{"activation": "quick_gelu", "attn_scale": 0.125, "init_std_o": 0.0, "seq_len": 1024, "doc_mask": true, "z_loss": 0.0001}
Each number is 128 + 24 x the weight over its row's rms, rounded and kept within 0 to 255. Layers, rows and columns count from 0. Numbers have three digits each. The size before them is the row's rms in percent of the matrix's.

# down: layer 6 MLP down (transposed), 1920x384, rms 0.193, rows 1052-1151, columns 64-127
# up: layer 6 MLP up, 1920x384, rms 0.181, rows 1053-1152, columns 64-127
down1052 098:128126121151118132156100103145113113144116128085117110159150122136125157122105149126111115132117120142112153131143163156095177147176184118128099156073167138135117164102135116141136064134122147
up1053 098:167099135107103108141163140139164135105112085062095101122126142164073113112108146150159146079117148103093113154062105170157111113112129152130089168160146086120090119105110117144125092092154108
down1053 099:128134106149138141149126148101114127126136177164145134109145099145127125143117114132092143171126153170145130082114136168098083123142111122207149155126144106083146152140145150140122096156097118
up1054 100:122082151133111139143164139126153127117107107102116105117112117108157139099154130126094136111145122108107132183108116059139132122153162141161129074122131095152136150123111181111057125100142142
down1054 105:132088107144113154108149139101163133104135095126118139142109106093170137191131148107114137147171134118152125124144152143134104106171145147134120138115114151152127077119160128141159158168111176
up1055 107:138087087138151093096130140154121123126108108151146163125119137099170166131102094161150100148091132097125064170159114127123128151141136111090117131175103131089111156129105140110152146109109104
down1055 107:154129166135144170094085132192148105131112103096152104134112104136132110138111092150153125129139135141083133104151169150143097156131115125163192177159092152142110133122121160133139140110111129
up1056 083:091142140128131135085141118161127131140130083180127073160179110119179109130121151113132181119138144109149097104102141119097199092143123132111128155119139147118146122092140126138108112129119179
down1056 081:118105088100122125111119113132137113123110102139151138086109147159160089155138100128117161161152141125100129127140141123094108095097120124162128125133163141093140107086098114131129142146174132
up1057 092:134161129077096094163148130126112117111136115105081136134128143140166125126143128104136094136166164123112159130134134151110121104083092098152116120119104087142116109121152169162126093106108123
down1057 098:134108163159128090118137165118158144124115160152079123149130121135113089129105104089118145088090111116160134127166124198129103143109108135139147094083170144091140175143156134136128095123162121
up1058 088:140104183133128109119102125160120140143115131096162106073089147109115150139115101132159097094140136109106143112075116122114152133125165103147150130123106114129151103132145109113102104161100135
down1058 097:140126087157114160088095132134114145104148124086153115137140166058125164117111102177174108138117084132153061096141145148126133159149137161151128112128084142144122117088107124085157086124113119
up1059 101:123118138130104102111139116148112114155108128131148112110148112097123076111148148092084156126138122101131149105160125140102119158108154092129129099137086127151137120146150133133088121097124156
down1059 090:178126106116115102142113123135106152129092153150120130128142147143128133132139157125106124075085136151095122136110120128109140105191133099078133140099140108127143121155158158164132110135122137
up1060 099:119105126142094122096117151130122104084127152093111085139161130133115111128112156153140140113135124127165136137115142117151089147110146118137071139112135124111081110105124115086151171145087134
down1060 099:126142128136097081114156128100158133168077136137122139145112163165123141130169089110172108128101132137092134125120105145089121129133149087098090116112165117137155134165111102140119143095147111
up1061 103:170109127135104102146119119135156120101147147103166162158134106130093135134112079146127134134179138111152091146165148116131111135164090099126060145134141125155094137125151110117101116159170133
down1061 105:124085082122141128105095123118141123122141134130130178186061118135138159125111101097122174141141144156110122108109110150161118121122143156136156133136140147125144154109133082147160142133137137
up1062 101:133134063143076137167124130155099104136187159149117131112166130088151155129083096120182148142163160147105132161152107090126078147133091119141156096130086120137097127124152087098147148094164152
down1062 103:115151149101163150126092123120153115089132139152133129146163131139156089154125123076144127109165149138110152130060115093134112098103095097146142149108124114105150093115148134162187119136170116
up1063 098:110101079116164158185164107133103117118099136150112127155119139114144135207120141112158072122166147124127153101159177137140133156156122109147123131082179106119141098143137185140077111141133127
down1063 099:165168136140131172115140156054127175137049120156183150098097144089137156127134114142122100130095106143141107128117156115113119113102130128119108092105116133152093152103076086104089146158079095
up1064 108:100153140115151136131096105151136125157126153127176125135122128083147139130112127126120114131165107128131125088156137136128097109148161087143063121127125128106117211140104091116091141149125093
down1064 113:122124119115154134168126116129101102119125102176155153128114149130127115125081139147082096085190144123103123126129132130141127118139133132126150141132119112196115191138125099100123145138149135
up1065 103:103150131122122144138114120133107127138187134128101101147091139165112114106130075123104174096123132140118119122132115128150098140110187101163139096147080116131144162140095130096082096148116166
down1065 101:137124116133124132160090148100137109139132177086138166090111162145090094124107124150132125162078147134148120159131130098121059153137153187146165138120157113113149120126143138162121113131122117
up1066 106:149133115123143161188102150158163111116145145153160170157141124083145054100151095193132107107140141161076099097140114124131095135124136124149157143141100105110141165109112129090128124137150129
down1066 105:088108107103135125142139151127127124130124114143131164124163154178123123100116114151102082123091122144162116135148127157112088108126129107170152140112107152106131172129153133120146068185133104
up1067 087:135122136118087117138141108152107128116128130123150128137119121143099118156127157162151092134159131175152149109105087150160139190150138080163129122124094130152085087146133121141127140138088094
down1067 069:109102122132144138124143098126152104129130072173131110107130150116120119117103079141127141158113137124131155144114130105127157119093119111120078159160183152108139168119150129150115121050098166
up1068 090:134153087122109132108138084170124112109116102133168139134142109122119089096109191157080140152161086115139122141119096122116118116123178115123106117128131115147086120116143132082122161160138123
down1068 089:113128134151130098135083090095114103142096111143102090127116123148170143107142119150164137138112124103127141171132087158135124086147109139172176186114137158166093121134114155107134096135068131
up1069 099:084136135120158149112142163113143088158131138149134126093076136128112076172147115103135098153136145118111126132135161113104131131123119133145157154158095138146131113089131138144157155130107164
down1069 090:106181104141128093139136130162117141162116147133085159107111138121142164128119147127163129112098122125128142118165151123128162129149111146095118102162096115086116106155109131133164144119119127
up1070 094:093145156112123078138131111150148094122142168138116092113112136096117138108103107056152088179098127104107142113132144104177170149150128172177175090131153112094147124110120162153098140145099116
down1070 106:132132149082128065170132112132107117096108132095100122114153121158164107127110134108118186121144118123143131117143093114144095121109152119140114155147134127115149127169174143089138117142115129
up1071 100:160132088107103156081139160116119096126110097094102118160135106098113142095162128148151150125187127113119147134127156122146118163146135140149109165121150132126129163104112164139131175122125093
down1071 095:147157108124114088123101154136143131157098154156136127116110065159129123124127124109070152105083082113092166141083149173046140145157118127175178158115122168113139162154077133137111104134152107
up1072 095:167140105142123144091069125139119144116111130082166135093151162129125141127105140134144148144119135148173088133079112122118100127131142131105116112096108101113155145146128161100125130161143127
down1072 092:119127130072123142136126155110145110079092111167165114121118145122177099173141097149153128147182088138127137106139152160119114159107172058150124146132146124135162093160128106135133161111139096
up1073 104:158159157134134112113171113151153138136120160148128133111120130135107156136132166115092129138141147158171150133146106136113109118093084135132100091127145131127130089129133137125120106123125141
down1073 110:171138128142128122113180141115124126100172145154140147118126166090141125135136204093136126098139074158103183109142124107128135136114106121112148126123158143076180120124076125107074145144141139
up1074 084:174140151124130116117120100139172107158143151154142121092131154120139121112105110103157126146148148073131111130085150190133154142116159126151148167158165112159125168152125146121161144131094104
down1074 074:144132116136172157101142119138137131099144151156098149163188119136105134137110117128116098181120141130107128134110148098141095147162125178147096125115106125143160197091065079123135130125139147
up1075 091:086101137136130126130135129171126130152124136147128153092181147121137127130158096132107130124142155144142149165151165088155119130094156133109150107136133165134154145137133130166131106096145142
down1075 096:116107131107143119111119116115126095110126140128095150138141101115130071117108090126142100120095136103151114143130111168114110118148147112114095104062134135129087058130123167094126119128146152
up1076 093:170117133110102130165132121130178132140156139132113128124093116132124100125134133122129159093137129128100151136114122094108147129126139154110147143142116061152148075141123130162117134103109155
down1076 098:121115122131142107136100110105129148096155117137094136144163094132114146126180105126124144148147089141143100130135139129135117123134088092111065130138151134120118163103116084122118146124060124
up1077 096:109143181144126091094091147142098102151125138163109136124071121150123126105118135138136134139118187139106146109167118121135131168158138130128105100114123142150102098156134145124111143116118140
down1077 108:129164100108143109137105131134106162146161097119156116158117147139142129125149163122082133142139139153112161177117153133093126126117129162159146135119127106111140120172102132162158158151133162
up1078 112:119114097103122130134148130098091123100124124141151137122098122117099148162097098134116120127146134115143169138148141110120132122086118147128133100165147125133107115136137126150105178130107139
down1078 114:127140119129154116141106120122077123087093145171152178155117111146135130143097135115100141138177168114132143138121136093165142120068116123127151123154120131089069124140133136129180132122124157
up1079 090:127108178135099098157128115154137106104103192160155123129128112138067118095111161088125143150146141102104166148103178152119124142118100144176072085088145162127095104120115127112135140149103110
down1079 090:116142131099103119151151133113105155117164083153142147170159115148103123164139132141108134146134135114142103148121156159128136102152142126116123162133108102141171080129170184126069125142166120
up1080 101:165152155170144121127119119132095093103128153151158069132146145134113095126120086098149134160107107114097112096140093163086137097109169145085125118140092137150128102122110152111162120106119121
down1080 097:138155124086098131093131136109140119120146128131146122120090100147121186167157109156122136118093152116185103129123116115090146144121115132156141153128114132113104188122124135129149102120154097
up1081 102:148128112075160124180122097116155089128110132178130123052155128070141112079133144163115184131167103148098081096147122183134136151123132128128115130168102158121113116112089095119141145115120116
down1081 107:127103084118130141123142136110176146155100111173150154095161147160115112096120075160092126180110105143069104124120140170105142103138094156102145118157131128112130076139098132138147162115148103
up1082 105:141132082146119143167133150148147131174089139165102074139167139112091061125165136089107170134095124107136137098118131098085103097139136107126121139146154111108130171133143143164109129128147108
down1082 107:127071184116114117155092153110109152139143094118122137136121104123109127153134124136131114112150152109065088148141142110178151125167140131127162113123147115133114124164124139139079127143099116
up1083 090:140127140138115161138154138115118128131126129090106179137100148113122126153150134170119095122115126095160101122134166096177123115148118113121120110147119159105139149108099142144113128125113152
down1083 101:104123103122159134111132165117095151131140129138117137096152091140077151109168106097141122162091117162186108153156119155124119108102130145140172149129141157083096110126112108182121145135145100
up1084 108:153169161126067135085131127154071156130124125103117116147130127142126105119110062163122118108133113116146123125099074102122139094131132120122125104137055116148182106097071116107112113098103125
down1084 104:127117135121151163153115137132148115109130077102146124076102151149141152109120128153090151115142138141113167155112126096125178149135092101093117129124129087100138111156130149137119170112157157
up1085 101:139117087141147117168118146137132107115104117144160118105134120113165106095078122105176176156156131112119080169082134138136116108065134112115139106118149131128146147133131108129114107097132146
down1085 096:168117144109112122104130144147139171105073143122144122174137147127142130122139100130090167089105144134161110104128106134118107169123175118114120129131100166093127147096096132150117120139137131
up1086 099:143108130118156130097097127107176173115156168154121135151121104119103106146149143131114166107098133096106094145105111101082157089132101160125143140114132102122072125121182142157105129126115144
down1086 111:117177128110097145092086125155123123128137114149102119176099134105108133106153121085116110210135127135175118088162129143139105116131140123084167137109112155172120173160113113108097132091106088
up1087 108:120135132106135139112126123097108137106158109126100111114113097149094128128152116106153101124134090119115091111146171115120162135158128153107112127146120100114109138142087152101146123143064161
down1087 102:178100139149109130108119093128139108145102143154120095107107144158134160142113123141141124127096123135137129150146166142080110147161151080138126126136118108119069163133135196124141151110125172
up1088 096:113108126133136120091090134108152118123151085156134106134119142118114168100132161103097144119141158114143110109127107133116145144114082102161136139176086093163130126148148115169128079136111144
down1088 099:083124112067113155138172118120115101140088190150189115115122127144131120104179143074153085135167078140135136138150146139123104100126166164144127140203137132146166152132130093127106149147139138
up1089 101:157118138106136114161084159103113116148104102092142170108150094104127156133108129147124158166115151145134137148153110106151118152128122177095100080119149105161121121174109115156088118156153134
down1089 104:135134164132074104135131175090160139180158130128112129126137132101152070115146114191146140123093115148153128128151116163108131129135104116162110151124129137129131120112129130116133123130131131
up1090 106:156099110161101107134108119127123077121124126158167080165166146142119107155117119202118155164186168158108149087115112122085128150164119105124139139150143089129135118113157159123134106147177111
down1090 100:155104126093147095114133111140124112119122134132137119129076094121096138177144164132120119144118114138138107112098149128145109110126100146139136092149124144103094149116112143115133134137159154
up1091 103:123121114178115108110156146120150096111156181125110162165179132134119151122134113136113105158092126114101128135120153112103079123168133150146146135127108115131117147129084089128157167146125152
down1091 097:126164106123140140122142114142109096140115086071140113131114119148107137105144080114108118135120138155104141141144087080143121128143131152099107124102151165123158162112095127143134110174152161
up1092 100:143115089147098137162130153130142120158132139126121127071105129098066119133139103102143132129101112101136110109127139172126173113130146146177165137113130119141151102172130146105117130121132129
down1092 101:105136156146145111139125131140107106178095136101174118171122147135120133156133125188167149113141079147102165131128109138107151091109133189081139115120071135150114161160173134133103149111143161
up1093 131:124151146123093119127118146169132138137108122119059142149130132139115116106108130166127136119148175085090158111145127173095092155093150114134137165164160114166112160113139149155154116082111083
down1093 095:124145137087094145116133140157128144128119167130102175103140136094123103142102126116142120114154116177113114162125117170110074105099133104073107113131145094122129180136144150091123098134130083
up1094 101:134162132153114134108132095124154179122137116147142118102144103125141100097106114115165146102121131145092105114147117144148135124099139145166125148154109152174139102122167130133136160175093116
down1094 097:125128118099124134164172134134125115081141115119135156168097113124083144169114140120118134112144126102117145146102113101114157130120091123151178112113106139120115127115137109129175155135155149
up1095 098:121146101125125134124116142106081130152165114125137115167131189077152148101147166115107141085120130114086137089168119117110089138156125116100132158086163081112145129126104150143130126105134121
down1095 101:130140147081166125125084135098184127112097102116130125144109144156139135105093161136152153157144090135126104104107119127118118083118167145149113150161095148149137125111115136125123101132088107
up1096 096:123131140142147119095132102126064136122103086106136154166121115055118115109133129132110152167112133094146113120112131108130145155122106138143138089128111143130118155136085130119152130068119085
down1096 095:120143148097134132133103151110129118107118099135133155159159132138152121151119161137092138130107126134156157078114145070133122159148099112149164140097151157140145164139154110126111145144131120
up1097 109:188144149150180115103117122086105155116116143132111149214113132161123137132103173146150155148125111138151133159105121125139153145197125120123127130127129135158113102168140131139124138099120122
down1097 102:127091106111119082119092112157115092147110139142151095131143109174106083109105147148111128096111146159113109148126121111115143108149126136155104166099120108136122112176125092159177108115135123
up1098 092:137129125129145087150126128095124159141099126083117098134157119109118132103113124112118139133148099127122121125180154119134107094128142125160075145118119128119150126117152164140108105141119121
down1098 092:127092092083141129116115160139112126115152091120149160153123161134125161153106124116098176126149132175122113109177113137169115091125169109127081135144102108118133106131141119107092156147159154
up1099 099:145117109143140157116135133118151158091125147125153096136111140110147131115096109146078156160099148096139101145171115142183120116120162132126140138085133132121119115114118123118174108188109110
down1099 097:103132151129142155130143179119117137132135154097121143151141146119148110115159145103171116125155132129116119145117117149123133150111112170122115142111111152115104144133142202098086153122102159
up1100 092:163098147122146137130164095128134090099130146103104152101104152140105114123156118111172116119124128116133159092163105152116108150125152130092120148114157152119090148146127136128119136145157171
down1100 096:115133162085136147142099153116113137140119132121117164140113136137142147157116086132137136107134134148144153117163116119158129113181134136094117123163125148104119114143121160141165121144081075
up1101 131:128145126150104138116112094121114151142096143113157127108127132127123140139110171109121126147116135144089091145151120158140106150145164148157119123120098150091132158119109127158128139096100154
down1101 097:143150111099162117135098142119137100133151123124132120142145109079106146115145118135127103129166144115141124084152128121092142126117144098113092131152143077143133200129158141082093147130154117
up1102 099:144128113141106098147128132102115131134121103140133170152130172145155120113126093151136160133171123155102129185124143145166106129136107147121173159162156136142131148119122098175124139104138119
down1102 087:098116121119134160142111091138121112127160117121126145122086147137102168075139117134154093100111132072138137113142116124127115146109112137150099141111137143119139097103145177128095121160117110
up1103 102:149174110138198140115117124121173136133095102123106164109100127102094136126150152127142140157083195097136136074150139106124105125128142148124117137133111123106146074079148175130090163127140109
down1103 102:108114139132178117093107118134131155136103151129133127119075131134129104109096143135132139111103145126153131106178124099100142127080163136115162111087093134113099136127136145123108125148155114
up1104 091:129129084124112114116109170090101179154140162096112118107076160052100113091107115148118125134166159168114139153123115176107106130138128142130151090161110127098122134136148135126115092137126121
down1104 099:122117102142131095168131111129107127125135128138108161093130146114153090103117124180124108166118161129084128126152134097133125154092169118114130136167093162146116131124136110121130122120138158
up1105 108:132142131156087193106166076090102092135141085127142101099095166158127137152160085103153125135167131129108121144159119091128121202138101151105142139150145166087091111148143117148108169145089135
down1105 106:173143140140117187116144168132103139149148144138147107122155083129138104161143123138142121096155134158114090097120087132099141156132144143111102121133126126060089143165154128128104102108116112
up1106 099:144138130151093123145169151140097111131157181147138103112133114116135171064128140147141110092169125098124126101164180120111109124151126144100148108144112133088155141067128113134149113187134117
down1106 097:098100081140125153105124194102131130155108142120100139159125091147124137095122158154117154131106126139152087111115119101188129121139158122124181130125123144119094197174120136084134132145108139
up1107 093:156111121135139113129131102106129158155091081159082164114064154112159126116110124154141119158104118111144100103135115104181134129131175121150150120103145093139166148134114113117126127121130112
down1107 096:138147070143134102122099185140106085154125158119137083111121124150160182120146149129111137139137132097129127127094123106177115145125141134144113122092111144120191161137104109141154146122129073
up1108 089:149172113142118141122161134136167109115124127116116116162107135151151152153141126173126088118170138150120133135103168151109139126141098120165145131129135115132161168113144099124138128118161141
down1108 102:132142159129146106129119151124152122169095110127095112128096114128128109144135187151124108114123128127136103116114124143178176184116099130165154125139144109131157093134112118101133100141167137
up1109 105:151114171121140122114146096114131160127115163116144077113128121175119136110151143102142127124117123135145163123179160120101112125102106106092131079114124121114156110122157125117113149094134118
down1109 098:118094145141121155114135138179157116133142164146138115157181142142114107112071110152116151119131158120147146141121112104111144098133163127172129116124149136104140075151136126117137111110118101
up1110 101:116174134197123144085064143139150132171137137129130177187155109154105154137129066145096139131146126150130158125137103112060146153147129129116134105097132148126166123075159093116134117109132154
down1110 103:142121121174107088142193125103103127130128141137093139131142160089124138120143140119131130128089155145174132103151143112122160115088101156131113141148152132139124075134095138109110092112089094
up1111 100:148208170141128139152106112127169104138118134139103115135082151112092126136146115071095123160104142156120132155129152146127106140111116146158111127135146111156062160159169129102127069137144124
down1111 105:143094152111114160154149104126157106142111126113124126087105157095106144123147124048133138158106080108123120140205101119137125145094139138122127095102130133134118151164135151146140080112139134
up1112 102:136120151140124108115109127133175133132113115140102101084107136117103153124133149151122135147158119106153106100151140148155114127106105114119094112179139120116123119104092122114139124132146109
down1112 104:146114137171129120113106180139139112145116152104162121112094122123134134140123165156112141148131126145129093151151170174184131130139120157148141141134112127133104159130106109106114142126122107
up1113 099:123096127095084123160154090115145111125158104111162135103093121129165126105145110142157125119143119139138152124092167141096174107083142123142099098126110148147179087121106112130097121150173121
down1113 107:138134160125116137117129107152111142059139143148144131153127116101139145133086133135139119145081157129170105138123157158148118173121168138120148093139123107129116160144143165155125143124120174
up1114 093:119115123115148142144113115145108169096116113141119092120135122146118161101129094115129143140175120098131127086109106132133096129138118130087096137117084093143157109084157108104138133161092109
down1114 095:119148158132133139145103137122145096136100104125142152115172152137135179113130086112089122137142150136120142123096172126169088137130119185131132109154106147146073121114140124106127138110108115
up1115 094:135155105093152135141126152054117106104124144120125129117129116076098172142154141100132137114153181122138151093140099108138115158140158139130120118112162115062108174151111172092124136122094130
down1115 099:127179148083139104162130117131080113088089162108145157133136154083139142109103126160120154118129087112088110160123134128122113134159128149119155142099178141088111131131113128136154110189139187
up1116 098:116163128122134119141126154163161061134130158115112128147148139130123097182119133101137102123143076092132155141159117167113067133117128149163125164090156133111118137149141136121106145080101160
down1116 098:098153094117132105126111138186178139131131118122131099142128087157143123108125108099122134144139171084123167110135117135137101127192120127112135097126144132157138134096173097127151134087105134
up1117 095:132130122123173160119145123166113116140179131139152125135111158137155110128134096124166127175120120173123112152174136113099131153132134172173124121152116099105144157172176154093118154159166142
down1117 097:158089148126127117100121069171146179128144102104128177154151163122199107171108131132168111159114109159103093151143173115119114134132170167156141126129149113120132110131097140126181081099136121
up1118 095:163167150125151124133082101106123166171142145103140134092122150129055137145177109161137117141118117130084122158145086121107111129153089135147147121128133111094101132095105145108121095148115131
down1118 098:174143115153144109125174149132111116131166152104132160074115155136174124129133108127139157139126081154097114126118131133099150117144139150107132112072129113096105123114123127149122157108123098
up1119 095:131124117089137114131134112140152111159141140134140085131151176134135139166187114127127122100150120124121119100153121140092116125163168134110154123152114187112109083126124127150090098145064143
down1119 096:100148105127136161102112155115160108102121150115130137154126138132111147119135148109102128121113098113160117135143102102133143094153098156109169144130150164123126098133115123184118120090120157
up1120 091:090127147144109107135150116126181111092123139080127151138095153174104124140133162093134147128113102124139153107152127130137148122129088109136178133143140127125149123102100110176119139149132091
down1120 101:134137135169125148106140183102138132142135134142148128133098147117157094122158072134121137128154090137146114164176144149148138159087160171173174130151132141101153104132118134119140124122122134
up1121 095:131148083147126116140082127090112156138141129067143131181139147116137114132120091166117079122123116113137163111112112118107091124131115164106084122128161107123129110109158136129144125126163101
down1121 095:148121190115121132090125136113112123092111145149134177113107119162122173109141120147125167162149092155128152129137165112148107125135142117165159117097148148098146092129131136105144103135081120
up1122 105:151140096115114151138117131150135080119130127140139126135177171133139139121124118160140125110153106134126077149106115154177161143122098130105125142101115099117109171123184114144134136179106150
down1122 107:114123142174107141117156111133110107140147100151153161124131134150160127153139128152138154108189110109131141102092150135113089138111133201136116121107153133118138112114186139115121121126096145
up1123 101:106111148123078098134126104148139124148095139156095187118090144088163142152177123090110113171116131135120107128148117145178106145114127151175142137091135094131126153130110120115129131153162140
down1123 091:132105162147165160156146154103123134139139134141123121139147106143123141117134142131092111121094113110137132116140123153122116133172174139102132113146097143143151153145157121148131162098056128
up1124 100:167137123119094120144158126116118115127111135159153174134194132157112145158128133126130132089157150117116115120119139110133140108103110142127121153166103131142173116136115191161104141154138139
down1124 099:178144124142151131099094112123153180142120174115103159156113133149136126144106134152075104104115136153179140158115116146131121123133099134111127110085076113101104171151134085120137136132062084
up1125 099:158134190121179133145129094073106142131129089132114106147110124106159156145141097179194083090145128145156126103124156175132144122130113162148161118100131125100156144132152158130118112160112086
down1125 098:108120030133131127099136086126136127185109168097140119136150100139122151107129128097131157121114119139138177157132129141135126138143189153118151073106130175134133097179107146142118147145142095
up1126 086:075134129141127099139140157124112140101111112136067097092145142134102161132102148166078126126127116128140152136146096129111142102121100123183119128124143141161142150111103167161122096140135125
down1126 089:136134114175108116142113103116146138143084096113102151150135111122092138132177111144130144113102130131128135127110148127152114143146122161160153137094116141128142134145110117087160090113041100
up1127 102:156124117139120152165161108173169088122083108148124101111132128177121138146128120151122148137177154160158135098160126160120105129101118103069141135130106088119117109129159118112154151096136130
down1127 103:135104099113145106133147123172120101144123133142098108132126099135136134124108116162118151144169131148123113067074124174124119125107132133121090099131129116141163146128106112145109140139140092
up1128 108:116124120120114169162150165111122157174084136109107145112190117121131119089080144145137134143149138146131128117100142102162142141133077141132123154159156155132145114134098119128111115104149129
down1128 114:117139189135120115154136113124169146184125113154107116097109120104150153080117131103083138099128130139173117143121148133136106108089117127147151145194148149121143139117133102134073136098146132
up1129 097:119108122091102104154128112124112150146153098112135125067129121126126113145131132169143118093169079167102099099165167152166129139126134108143144158131142115118110116176146150110152131126097116
down1129 096:091152118148154127156117105109112140149131108114117135142130133137105122145171111120098143140115139176127100099140134117097118119108141117109154088087110176102121098087138153155145102143099128
up1130 112:168118123083093130145132134133157126105141097098085107122154144151084126118163137118116102097180128095160124121111145105116099112145055124112168141104081133104129100088132129127073103085136103
down1130 111:143163132157119115130131131113144127138100141121146100133142150176128139138123125137117152138132165070120123124146087139114122109180102137164104145178139147128061098146133114154156163104112120
up1131 108:146151137147126173082128141151089085123120120104110133120124151114071115115097183114117111169115135160129199123130162129118134183087056076161116145144095151136107137114138123159127118082097127
down1131 100:139119106161115156119100128144099094140107142141181164136146143119134096142110138126140152093127118154119162135141144148144135161119122131138110060103118125126149141103119145154146141164105146
up1132 094:116138101141132116123094140141124101086162161142146127094141125133140153140114111131131139156132088138136100131123148096138109100142156101108054120166119123151102164146116127134146124103132152
down1132 098:138121114161089122143173120132149143111113145112135139114137126140152159123124124156122107153136110092149175116135129168111147158140100104134113093134141097135151153136095172122169141138137150
up1133 102:150117124142136119128159154154136119132132141130103167140135112100145157139165128135148132116157103132145124125108142122088152145159137161096136138153188110107121129129149136155179147142130160
down1133 103:130117082136151145184126137138161140125124145133114108110140146137091139137146128121108102111086098144132138132140132135117160121110154125138151144124113118132130083115137124138098116131122171
up1134 105:091143142166070119149140186089118153115104141174101086170080138128152161087141108107118112150170134142132115127132137121136121119136109148128079104133150082106128100117092096133121127152110152
down1134 107:110094136108125122101125132107163127104067111128108110121125122119127079138164142120118136112157137103128138123123091180116128163092142154106117141132136130150128133121133129151119162111116105
up1135 102:095163101154101134115117117133146099120163133099175102098125153162155152182116087155119150138101129123063138137140112115116190117128161138113125139118149136110125121063120177120141131163152152
down1135 109:150174109135125126116139117088159096116139142138143121070148149093164120138093167147156111102109102126104123154109125152102139120130114138120140135137130131134185090133158142080173154102124132
up1136 090:140142138183133142090156106101145145151121155093152118113158132123156129108142133110165158158093113130139115120141128180158149123140126105155141138093140128135147141129134142077143134105115127
down1136 082:172139107083122137128107129130146139125127159181082145132125114124145120169132117152078153117128115141160117148123154127077113153145093114126127081132148172093107120158125070139092141131103151
up1137 094:099089103083119126125105131103103153134143144165157139065099120135091096140176190136090124104126117128116103109132109134119131129091134149058143148121163147166097099120148090095131124092144139
down1137 097:142114145138171135089132136122126110132169138092104139092106128125146104151081122115131076146162136118135126137136103077122190115102125113159123091131125162115126109135136087113174113194146131
up1138 103:108084136138116110118129147120117071140129122174123134145157128103088119118101133125127119104167139133125091096135129125145116126150102161130112138128097109122113125145170147114080179087128157
down1138 103:100096136140175150114100115092127103126136109137144157158152125117137136125153163151148137125128095137113085140095178133156120077142145123121125134142123114103131089159133110132105171101170103
up1139 124:150143131144146139166127143115114117132132135095082112101077154108125094136104103145119169120146121129116121150139088134113160213143157124122123113148119136135161133131089182101141103172132158
down1139 119:121092118125100148160115109162134116141123141191147128162105154103072095150121140088165128140115128119170127127117135116155111110091105135121143052134125132163121164093171106092151116098130117
up1140 097:099120146159136165117131127130104095103086157103076119109119126118115151153160082144127114127132148136082130122112074135105115099096137171124142119123119144148103138140148146157087145130109126
down1140 103:102125122140112187124113100091141108126157157103099144150107159140168174184069127157144130141142119116132097147141134151102101130115146123096159124116120171123111115132122103161123085150129096
up1141 099:125112122190096142168126150141123164127148131129116127162156156128097157117109162106141105147137082116107148138124116150102108130098132113168118078137136153148155103104153116122107160132115134
down1141 095:102140155098139130123143080137120103125147155142152156145075123127155105133151171148143146109074128131117106103132154105170138137111098208121120123145156100107152155134117148149162150106095118
up1142 097:112117129155147134128125112144145117135105074114112162115129144159102130162144124158130140119142107116112127111115095094099120114146112129108127144126122146155126157134098139176117124153093131
down1142 097:100101131112133113142100115128097135093131103159118146172135143136154119124143113092098140129098121139112141131138165168122114157089083110109155100134137134100117157146110097115133099155132156
up1143 106:145175101152117114173151130089104116137134140124093135145134116137104167123142167165112123153138139093155149102127147201112193109129154109161128099146116118111144129093146115157103133123122111
down1143 105:120184114148121139121183164149121114122132147134127141128141146132150146132118138163142152093089107140099132118137139106117128122117133125135122093138157101096138084103107148160116119097119148
up1144 116:124110161120153107127124140139130156115159118109148144144135127096134122112111120147122105120106150135159151140172131104129123135111095104107144117110138153155154147130121088193107179112117109
down1144 118:130087114135163135104140132177139132090108139130153123111151093148091098075120111116126128138070149133138124142152168118101101148107095117094160108144125173151119086155116096126170134125143100
up1145 092:140138087078119133106144149119117142108135144100118179107133110136132105095131126141107165129105091106144157164146107143133105116113173119137093090137160135151118113149125137116102151117155095
down1145 091:128159146161126133108181104108125139088106126088128105094150143129113104127074157097147128150082096108130187157139155112124113089140129143144171140093147152105151099157107135094169104156155124
up1146 091:156123144125199108089126137104083164129122141133125161101089107171141123126156125117152141098155121118091106175158138102165120117138132142097098135100151118136125122153166120089106106140129152
down1146 080:128074117087118114107177090148151084166136099160121119135145160074178114139134132141103145139160154148149108099089142102110112146149130138140147138094111135106121145129093089141136075139125118
up1147 102:145156124175123158098122133177133101096127108162101144100128096132120155094104155145143130120155101156163089143119177116162135132119162145108142112156163135135151131101173116102159143126100151
down1147 101:104120149102125154149127139087162166133109163142142145139107165132136118142088122127126125137087170090122149147096095149118148128102123098097118164117085104112106056139103161103116101191150152
up1148 120:109084081144123110136098147115122091082118105150132123088137120105147147149128138070112144166133141111065086154121129172121082128147171126101102097151120131112102100115154151067153105121113112
down1148 139:141135144138114075130148134148093175194116123130113131134168124091125155139143194120142151158129144145153135159137140140150089155121073113140129091185130143112127096166093107118149107123137115
up1149 092:108118113131112159109110082127114128137109103129119167121130162117146080113135118099101107142146146131110141078184125138111141120138107122170163095106108114153145115186175160112114161155125172
down1149 095:146130148193125094121147136141103118140127143129165121143104118151082152103110115146118149117139098103149081127137100116103140116099094156170158141161163105137091146132102140149162113165141077
up1150 093:124095159098144117155122129179156123150105180125098121116141122114149099140129123142158118123097121096086131120161139106093110195106139142138121105171106116139120128114118106090145183080108087
down1150 090:131140143139118119134124129088116145164099155097140105082122133136128155131079145151147142158137139113137123128149162112116130140129109156127145149109147139135159165134130145127143097126083143
up1151 090:074147080114144149099124162122124124106128137058107136108070113124128137081098131129127144151164117152087108175113146163156136163138157128124148154146107127153133152094154157128152166117118128
down1151 084:139102125155179104105127129145141104159149092138134136125127144083131115159147112168110149176149109116120096098090142155167121114154125125181102121159114146085107168105121124151165111146117134
up1152 092:119121109143145106150118114148130110110098130144115070126098129095137125116128105143118158126109160136120162160154126144160136158097111120109107155171095108137150122122182113130141074093147121